Weights of a small GPT-style language model, trained from scratch on English Wikipedia.
Size: 15 layers, 3 heads of 128, 38.1M parameters.
Each number is 50 + 12 x the weight over its row's rms, rounded and kept within 0 to 99. Layers, rows and columns count from 0. The size before them is the row's rms in percent of the matrix's.

# layer 12 attention query, 384x384, rms 0.0292, rows 105-119, columns 288-383
103:74 57 67 47 70 50 48 45 53 16 52 53 48 52 39 35 44 50 50 30 46 62 59 51 51 59 62 55 32 47 69 39 43 59 61 50 41 50 33 61 36 51 29 51 66 44 35 53 52 66 45 56 36 61 30 38 59 52 56 48 51 42 43 34 57 54 53 60 38 48 70 56 49 50 50 69 55 48 56 69 50 52 71 45 68 56 76 56 29 50 49 84 55 45 42 42
093:52 47 51 51 45 57 58 42 61 45 54 57 70 47 45 32 37 23 55 50 51 66 57 28 53 41 64 51 34 57 56 65 60 52 44 49 71 49 41 43 39 62 58 50 29 51 44 31 59 45 51 38 48 45 43 37 54 51 45 64 77 50 51 74 49 39 34 52 67 51 60 57 54 57 63 68 72 44 75 70 45 46 63 66 54 25 61 61 51 73 52 56 66 44 58 57
097:34 54 22 63 62 49 37 58 50 55 52 63 61 59 22 38 46 60 71 37 84 59 57 47 43 57 36 32 56 49 45 16 24 45 53 54 42 44 35 44 51 51 31 50 78 50 52 77 49 47 49 55 58 45 28 46 65 45 56 37 41 51 45 56 46 47 53 48 74 62 17 51 42 62 42 77 44 55 47 68 57 50 43 40 42 59 64 45 32 40 37 48 55 42 56 44
111:48 43 62 51 38 51 52 56 17 56 39 37 59 53 82 51 66 40 66 53 52 57 51 45 51 26 34 49 50 58 32 58 74 64 49 62 56 71 30 48 66 60 49 44 41 43 19 71 56 64 28 52 48 66 54 42 66 57 34 45 45 68 76 55 42 66 14 36 51 48 29 46 62 54 34 59 55 51 47 25 45 65 48 67 60 50 26 82 56 41 59 55 49 43 45 71
100:47 45 53 48 44 37 51 38 47 45 82 52 43 46 40 35 50 41 51 62 44 61 48 42 60 35 38 43 43 59 46 50 68 52 65 49 62 58 39 58 73 52 56 54 36 39 53 54 55 56 60 53 40 89 49 59 44 46 38 61 40 49 60 75 50 50 45 60 46 52 34 53 67 57 54 51 27 71 42 53 46 75 73 67 56 48 59 57 28 55 59 77 59 48 47 49
090:51 41 32 42 48 74 58 47 68 77 45 53 50 52 75 51 52 54 46 51 54 43 46 56 48 35 56 56 48 58 49 55 57 46 51 36 43 38 51 51 68 37 48 48 31 58 45 41 49 55 39 66 46 46 56 56 67 45 58 43 50 52 52 51 49 65 54 22 59 71 48 46 54 56 54 50 42 17 58 63 46 31 39 49 57 47 28 64 49 56 69 45 34 38 53 55
109:46 53 64 52 37 57 49 75 38 35 63 55 59 55 62 68 56 27 53 35 57 59 45 58 67 40 34 56 49 54 51 53 54 66 47 83 31 36 61 55 27 26 48 67 51 43 45 78 63 72 54 38 53 51 33 68 56 51 39 53 48 49 56 61 42 64 24 56 56 52 42 30 43 75 41 53 45 44 66 38 63 46 40 56 56 52 29 48 55 32 36 49 65 42 52 54
086:52 61 47 36 37 44 40 16 49 53 41 22 68 79 43 38 39 45 49 43 40 37 77 48 60 34 22 52 54 49 48 59 68 34 41 38 53 58 53 48 47 78 63 47 43 60 26 39 18 35 44 54 40 36 47 39 63 50 58 44 69 53 72 44 47 48 51 55 44 34 42 41 59 48 51 50 61 52 47 68 25 21 66 29 48 38 45 49 45 54 46 46 50 48 46 50
102:52 39 55 57 40 52 50 64 31 38 48 66 53 43 51 41 61 38 50 34 54 45 53 44 38 32 31 22 46 43 53 51 52 56 51 61 60 45 29 47 58 64 63 52 53 59 53 62 66 59 45 41 57 81 51 30 41 45 21 46 45 53 50 53 51 51 37 50 47 50 40 34 47 39 44 51 56 79 54 26 56 82 39 69 50 65 35 62 48 49 27 47 55 49 62 66
105:51 49 27 53 58 41 57 57 47 50 48 63 47 49 41 40 37 74 72 44 57 20 51 58 49 54 64 68 72 50 44 42 61 49 50 46 51 50 43 49 48 52 47 36 49 43 39 48 38 23 47 33 69 24 54 54 51 40 48 55 41 58 41 24 62 61 87 40 42 52 69 62 62 44 54 43 46 56 44 48 61 44 36 38 52 47 75 27 51 39 54 26 44 61 44 29
089:51 29 59 59 47 43 46 53 40 61 54 45 74 29 51 47 43 46 63 59 55 73 71 41 79 30 76 49 52 78 66 68 63 39 55 52 62 69 47 45 50 61 55 38 28 42 48 40 60 51 35 44 55 48 47 41 37 40 49 46 48 42 53 47 44 43 51 38 44 37 40 22 47 55 56 57 38 52 59 55 66 59 58 61 28 40 68 58 47 41 46 60 42 86 33 64
103:51 48 56 47 49 62 49 54 48 55 47 34 42 51 83 73 48 45 35 42 48 77 39 42 47 53 44 26 44 45 48 75 48 44 48 46 54 61 58 66 56 45 41 61 41 53 53 48 58 72 50 51 53 76 37 58 57 51 42 25 45 63 66 62 46 71 21 43 62 76 27 45 64 69 48 57 41 45 56 42 55 32 45 38 55 40 17 95 69 53 57 44 50 52 53 76
094:70 44 65 55 36 90 51 59 49 52 47 36 48 55 38 52 46 31 49 37 34 66 49 40 63 49 50 46 47 51 51 53 41 45 39 44 47 39 65 56 05 63 45 61 51 77 48 49 43 67 57 39 78 46 43 61 46 46 51 55 45 37 57 49 45 46 50 64 45 61 52 45 40 73 49 39 55 52 68 42 50 45 47 61 22 27 29 47 47 54 38 45 58 27 57 41
092:39 38 18 54 52 43 57 50 51 77 39 41 43 46 41 44 63 67 64 70 34 32 44 61 31 37 64 46 62 59 31 55 65 40 51 14 35 59 46 54 87 82 46 33 25 41 40 48 41 50 46 60 52 47 65 28 79 43 54 41 46 58 31 37 49 69 60 18 47 54 38 59 56 38 44 49 56 42 51 41 43 51 75 52 49 54 45 57 41 46 56 55 22 27 50 46
112:39 48 49 46 45 62 42 34 42 39 53 49 60 66 69 44 40 42 38 63 44 24 38 29 55 48 38 65 55 50 35 37 66 48 34 61 41 50 38 59 47 47 50 64 46 52 41 39 30 29 72 63 40 64 57 57 61 51 52 39 74 51 70 63 41 48 54 52 37 51 41 58 59 45 54 55 31 36 63 69 35 45 49 36 41 47 33 49 37 45 49 32 56 48 40 50